python train.py --intermediate_size=320 --init_std_qkv=0.0381 --schedule="wsd" --batch_tokens=[32768, 65536]
Each number is 128 + 24 x the weight over its row's rms, rounded and kept within 0 to 255. Layers, rows and columns count from 0. Numbers have three digits each. The size before them is the row's rms in percent of the matrix's.

# layer 8 attention output (transposed), 128x128, rms 0.289, rows 7-23,38-54, columns 0-127
071:143121153121092139101131149098141101141163136142167110144112159127105127130054194131150153175105121147147152135103172175136128163119089101134132126181118085140171118133076145153113134112135119158110118123117116106090151122109137126129074137118127161139173127143113143096133154107102119134112138123082126128146070099128115155147112118105138106127161102155132127103141132147128130121142
069:120150129155136130181106124143120127111150112100139081135149105113116158127140139102059134183126102143097145086083136172123084138115099086095114126094138128157141110112137119097145143068146105103127104128110163157122113135117131126105106149114115113131144124133136120159158098149142164166155127137123097121089110124062134112141134146105104172127089112139137078128140134132141107136154
071:193149131114128124110120108142132098190170151130131123120128146158102132114088152138170127098107137145125105123108137145129123128096099094177122133137140143099102107133139103144135162074165136134097125179130142140122131148114106105151106099146120142149135086101147091097113077133112130085131120149169108121131116083122161140100099115135099083170121123151105126125113120076121133142165
076:112159145113138139149167131140155120122086131121148145132110136148151135154131111145155158160090118129166106126153117144092061134138121078113160125106123148135093107088135142166153103096093108141146126084105094142160128165125135159149155119151117165119133147140106167119120117072093134154126147130144125142130152086107151128096133143165137161111100163113160103093124086106128141082118
066:116115156142154134122175095109141067155166134134131121148147201135069161161131166120176182151093107124137131129146128139151153117123120149146113134109157088127130139131095119119117140085126142137168123149201091122131120149153140110128146116138144121097132138129124131143108117102099112124152105124123109135097159135146154056143122139140138139091130137108106094119121122165112143139155
068:158145120124118120124144088140156143069134106158097135152119185141150131137105151126133086099130073142156082132130126108131142146120102147117142178120131118126111112138133165099126114128128102148145179150124130091153149133164141121141136148090123121135148090185084106134124135155141135178155133143157129075095130137157111104127111132057104086139101112139140140124151141102131126098112
073:125222158116134102124111164158155174107127111118130127117141111150128103176123122144166163130147135143152114112088113096121113139157131119133102102133116146120151155114115171145100118137133118156149134107102146128145146091121099169121144139128115124123094200112111149124099092122142109123136132143123157129111144152113135143154062128150141165144194113081137102132115129117144114149132
081:140115159140126142136161077153132135137128117098153139122174116171066101096160108153119136086160164136065094096125126134127125115107118132119128117135119125097126135089122161136099075118138104139146095107113134085123143178160136115121117129081141167101132139125100138132132141118128114143141131124087136128095091119163114135103173172105100098166166114133123132119154099143108155105142
065:139089103149147189086127126137139136125143105122112110125130136120118105152095121127112119123114146110158119138106152142075120074087135144120161088132121139149115114114110119223125139128160141105127116136100128150124122152153119113104176143101105130085138143163142113146146152101141139130153150132152150166119116138133118141085142117136130093120097168085168125098122151132109070144085
078:124069111148125160126119113141140152113120121143112139131149120119127117128142139091194119183142093128169153109094111116095160119146173168120087120111070108132144094112116126165112111141137129138132157116120154142129122096092148099136118185104170108077123108136099128133096149135151161117136144116145146100110100141116090139178117123112158156096110150156141137166134144152137120159130
068:068118117140132154106164154138123183103120131105134133148096140165129177105131129105164122102095100146162092166141126169107152110105095158125134117121101108122107104114163124143111145131129131128092191123080143128174127155156173137134126133124142154118112150160146123166124100128076138128107093123130124136144107127109145129121095108125199114130157146114159109144141145156118104151110
078:090148098150104142133116108110142104107107098121140132164096161110146099133066205151097122093098127135120105114133152135086095151115129102140085151121111063150112134158143114144168153061137144127124156145154164115091094130160120140128123152103132133157144130121118132139126089128111111138108154129146152112155099088142145137138096117129116148107091134141128126156145115139103153142160
075:161111130112108130110133098163119116103140130139155066133136127133094140134102133116152120138172108105155156123098145131111157097156151087139130109131083090130126151121139122137112116119153112134102148114130152163158158097138133151136126076086117156117083164112143113080158145192102185127171128101148149103146124130133136111137116147118122090130093081108130126165146164143133111164112
071:079116134147139079122106149095096160146140118160145102127148070116120146147111068126121139146173111154115173135136155147178125114113131114128152096160100141138169091148107094108155153191144143127126102140122137156108123147101131099114103093139117147145127123162158134123144121095088132107093151089133119118138144120124160121109143142152139171119100122142111123076146160106120138113096
073:142134127176161097138133136147175154117131112154129142158148152177146113165131123169144099140181115146105114115113138139139138111133131126110113097126113114159125115131124124187154115133120113108132101156105123152126114096170091109117148126082138151106157162120123145128124128143138155080158156139157142173158146140142157130060084150169110075127109129131136086151146111169125106111131
074:099135130141115131119134108109132133096114142144107132128165137117101146095140167133121113155094152108135124145179120131141139161134129115130140081105074151130118128145108157179166142133137157130111064108124119135163142128084120110150135157123182136159112146135138181157104106093113070137094162150148152141117138087064156132142130122118102138162151130104124115092131106125157143091130
070:113135131152133147097130164125088084132131135112169100143073078131097152133087199116147135144167147156086124124134178127117115130136082141135105145163093092132111160138088120134120133095120107173098142091120103132165154119159104115118142129135106114141168126140093124084129093125136120122108115165115123151126147104134146123101094150103158145116118145130163109116149129088115117141112
077:131134094133122147087125164149156189120140121107144109118104094110138116085154165174140099125127103139109126102093108121112125147178111125091099113156162127130111106158121136120180110125107124127134124110113102148133144106121154077094114150138106129141089157106097178179172140085123138121125166124106107136151127159096154111111122146136166099130119134076110117120163147152111117143143
079:142132101154145163086151130148100117121128134092142095141125108167138126134184138108068122126120121138088092128128083123123125102125129142110126127071108156139080141107134107121130132104126172115135075109117118120160103157164148146144140130159123123143105121110099123166122073145123117168113110157119072128134136144127134115107136137141167195124146146136106121110167074100115112112112
078:125115130095155152087122168168119118105191176086092138126137137134116117125122142132127140113151194145104116112103100133113129094081117135137126113155135110117129124156147117149135131163129098114127115092202144138149161110098133126146174102145124171078106103155112116094120149136143115131095131130139159139137138126139098132105139098123168082149130133111151112093089092134126151115151
093:086090096165089117121107130097099138096127113115082138134140095122144109151131098133120120123114121139185104117117142113151116146112130138134132144198101128103138133144145133166105129147091122131178134131120086102137132175125099090167127140130151122152126170079129141121147146170148128116103132173108107127113162143143140120152116138152132215122092155130111150154113145132152142105129
083:108103093108112131118134125085109114139136128127142116140107128079105138125111143139092120149126144104179149164124134105164151102128147141091125105135090141086206185142129098135123202158177139114082137170137133140127124143107136114122100169125141119150136085101115069150138108107141125144107095138136140113144139130131125098145172095122138152127101114116112124094125130133117101148142
082:145108089174139157174137162175147137124114148132130121120130096160128068084136119123110126136107130137154140089129127147125135124092127139116162111170194148128131098124117118097123102139149122127090116126129140096108147096120105133106091143081100129169108101177097120124108140205131150110132123142115132120150114138111149118142155126133109116098159143126122163118142152100117127176080
075:132093096126139124155126200166095122161108161137114136127143099085132103151158122132134120129170117082127134104142121079140103090151162137126126091142102120178123185117126141150105149123120167064124102152127117156131145121128088116109122075117125116114142139103131133168105102112110156133123129172105124118118123132094148118092154129141129169110105136118111108143121125179136156129160
079:159117085086133145141104152121148148118130093152157132103132169105153101132115093095100098147115124100181109082131139136102104112088127127115129148153110144153108086158114112141157114111124128137125104129119177150107143175141141123138070139150130151122124147102097161113138128132126173155097158114153112138121074112140150134123140143105095045106111119158120143153119116137111129094130
083:139116164062099128104133146129143074126115138147116130120119156138108130154122154124233145143118119130180113112137141133130140136095111129166123121097111160121155143106123118127144147083116136100098165119151098146140109160140127121115128154136153132183100155101141142124128147173117113080109126156153106146129175151125134135121122101147109094161142153138159105170137120099129118109151
090:139146167132113089157123127162155136122129184154107158112118142108153128110137129106087142139120091122131137115130120152150156175149176111194102162130127091145146107167129134152153139108129131136123125137158110095117129101126137144145085112138170153120103109116112145101116148170165149090115110115144147123145100094120133085190120135148114129151090111164111110126124153168165110170112
083:122160134093096107152115174103114098152141101145119117112137110114158102139135117129144144084150132117184066113180129127168083126148105144096158110154162103123131175129135092118129116161130099152145169143130089130142131145141095085132129123119087111186141132119132098095148096140137135125110104139164108178143143143125135087121123145126127133156143140109132118185148115131150158140132
080:104120176108098124127101076143116101163097112143121120097120120120110134143138154137108105134140158122104088091111119132151100162131118131154119137120090151113127102185155130119167138116144133062139157119148096143103112167108104113117145101138129139118147148084132120138142193137158150119173127162091112136132104131153124100130141174103157124135157130110147162080115124082144138087120
088:173121116080159153130116131151150129158140142137105132100156138131140122146146133139177141132100118106188117131121145104160164097169124138087155146127093171134123089097085110215135062113124142149140118119141114143146158111133104127110196124132105127126133153139121151125150148136142133110139149133128120154117128146101095122098144125163132081146139131134143113130117129120118074131159
085:155135108127158126180153159106133141189134135130135130109124157141119149135149111140143136132107145147105119151119109120126090161130106125125148140166130134156146078127135153228099142125117154105140114139177130109065094152156159101111145130162126137107152109120122148129089101141106066122117148116097112128102153171121128134120123094165128142148129159113102155119118161136119111138151
083:127107113065120179112122121149149076123107099114102135097166153127135090137100177126147184113088162075132100140098130116085183119167150123111146136150120136129097139118148131089139119091138139120104139105163099125128118124142100145155165162148125137116132099116117130145114112133191143104156126125105110138102104142104134131129110120143140075117118172111116111151145127129095112131113
073:109167127095154161064130135151130135121109132114155113152127131101182153116119149118163101110096177120136121102127129153138108095124132130149146151141116107136109105117098184121107087170138108160147104098086137096158110132102136113113089098127084138128134136148153150147146120140111164160119075117122133132142109115091085148113156114103140186184140132134133094124117110100114136126137
079:119123140131113125174108120134140122161131136084140141114160135116140167112137090111166159143130106130082145153094120103120125155159136127112125200139150107105115099110146152149080104103139133101134139118142126081070153136147108145100132084128118141093156152129196097098135127135101135133108126167153147098103130159156113109107079135112151124103118136126140155103109186121107111119135
# layer 8 attention value, 64x128, rms 0.35, rows 7-23, columns 0-127
056:096143128130125133129098146135131145132149132129139164142128105146115175156111094131121113146152099148133124125112108160161106172074116145123144132166102132124125121147131156103125111082121137187161141086141116146074129118094161108094130067135170143136140093125125152104148138140109149140120134110101144102116131119152083178146125106118132178120095108141148107135189178131140120164108
057:111081154121140162073112136157167110108093136121138100143129084110135117133122121128132100107179132101123144134155148091115116079134138082161129116201137124119136112121110128133131088124130175141145150122138121108156113115144111151077117083176118145137123101156161144122129116082113106113132087114099100116158134100114066125107110119116113132098148129126107105162129161147110136158128
068:138118130141097169147111115139129098134148153133103158092126113151146134139110146117129141095134175148117140123131085115152165153126123135133102164136120142098143179177103127101096127103136095105135119144141088128151130132147122087107169143152146122128111144128062125118167100192072155132131110166160131146177103164121140137137103156077126129132124143097102165131127151122123113156098
061:098142110129129142127114117105138128141083093149127116141163134125116156150086148113133121103115130134171169107098121104137134160148128155128098126102128110090133174116113162155166128095168175099164133133121141100116150137128141119100119141139073139097182130179091130108092114107113123118130126117126131132124109174078145104199156136112151142153117093114127124131128121154123192145128
057:090124107140111148173177111097106114142168141113093118129119079125110119130121139124147125178082128145120126157117111129146122114160097112120140142156134128116096121140141114126109137151166133163110142102145141133119142127119157176087127077105140176145082129143142118131097136174143174097077130122106134117142091141069154174121077106115107108127119114138125161099116131153097110150133
052:147113096139105138182114121108108146144123137093139135182114109080098137133124150129108117098120100133120110100133124075099160112118119178177110116130113119157117157088100171114145154124091099131123152143151095141101101118153151142139136123115119084110137124133168150167124156153100156111133121152106098136084098156092113099136134113148111152113075122089123143162109122144156164147140
061:156124121146116130146132139081112145118131114162165092187119092152143133157104134123090122139110165121177125121161158131142154122111174176088137138145167155130126145120134123129105125107122135138065111129146105133165169146110125140175115168110130134160102141118142128119113132114109145147137122121127145097156210110081141119131135153135155101091158189139145124131124135148119107125148
065:069128143143120127151099138076131070108123121111139124130114128103194105139140157113103125163148098121097132151141157141127085141107126109144153151166115117102147140095104092118153141118099138092129171158121115113113136116151129120140163078126123092122117146114151099108117156135161115174128170152146156147144165131155098125158200133138140116127106125102162127115122134087135102137138
064:151141138117154161110133134131202112127124131138096125164136149106128080129138156101156120135114155110093133130108122106119135112158143107146097139155144146100107108144122127131144099114155109100150101133100113151088172163140114147162116141129145147110097119110094109161108131165161126078119127107124159138128190134146142091090136137195122141124136177154100175146113115166127141092117
062:131155102156100152169136117111091120133139057102103124113122168074126107146117120112127138079129163151117117108129183140123158148099121122070165152127115111128096135133158138122134120091113110107099125161161120124120132128155108133127170093138178071160118144165113130127095158108133141137127102164137114143144118166121122139144122127137148132105172133121115135139144062160120140114137
057:093126137137130181137086116122162121139101091148145117111091132159157173118103149131103114139119147131084142108108096131147141140140164116124166090149142123138129157167106133127093129127118142134134138132136176190151120110137110137185155171144147105134087119112125144114093162124087121109141147149114109171139136139186122094179137132132082126144164081122136124125130134097163117127126
074:131078154147158135138164100134092111153145116092140182124094122117114092133156132103105123119086138121165106135135088117110125117149160132106131140165133113144162148107101128134098101119139106098162157080110141137136099104145120134163116093142145135136123104111155116100143161170147135165091116151119168122168142125105117110137075087128161148114111126092142102124103171171113109151096
060:131157146126121106118181169113131105190154148120124135105143097122124117113119128117081134129087095192125138111110121137104104125103164168128089150141125120149145129148104146145096119126103132117127113167134121099108073110150112126113112134109151135135144111064139142163125082140148146142120131122065128118092154115101134102080104131120161111114128145153146112160126121138149130190098
062:129135133133129100098114114105134157142163153159091136129136089106117148079164113134104096144134078076168139132093117133170137137141163079142143149202139152075151139131109097126126126139114107091151171166148174104150128139116109129121143101159140162171162126145118133107148121131162101153153108129144139134096111139142131150171146139127136140108130121143143079140126108143155133135124
056:112118110131154124114132171116141120125140141150161152151112119173130119075115077111130107093133133189130147127163126134100131117131090167143165057166120136145084128105140126124114091142146113113091106108086123110136150143115127117176104144114117134135136145140107121108171121115173083085119114123152156138160107138134111100124142079096159163138135135152140120139148102147086102112125
061:169117129117133131141147153163098193112130143125141171089097093188108107139190116135132136121055118109126123122102103131128099144148160122086113139095123128134138090130147115138120131127089136095110110148187135119167128129139154139092126143134114145100123118131095190159107116135145100129103108126144154138095133104142140110141139162108123136113182144156129131116098145096126152129137
060:155101120095157139098132100168134153090132142091130132156114123148092109146089110114143117100141142074090092105121155189118124116165109146165111131091146134092143116154111173145124159145152136117112107133114120145131162127164151118091127137139108093152083134106101129144157106118135093137107112098163117164117138158139114133136091152161174105095109104135125118124124159149112082098140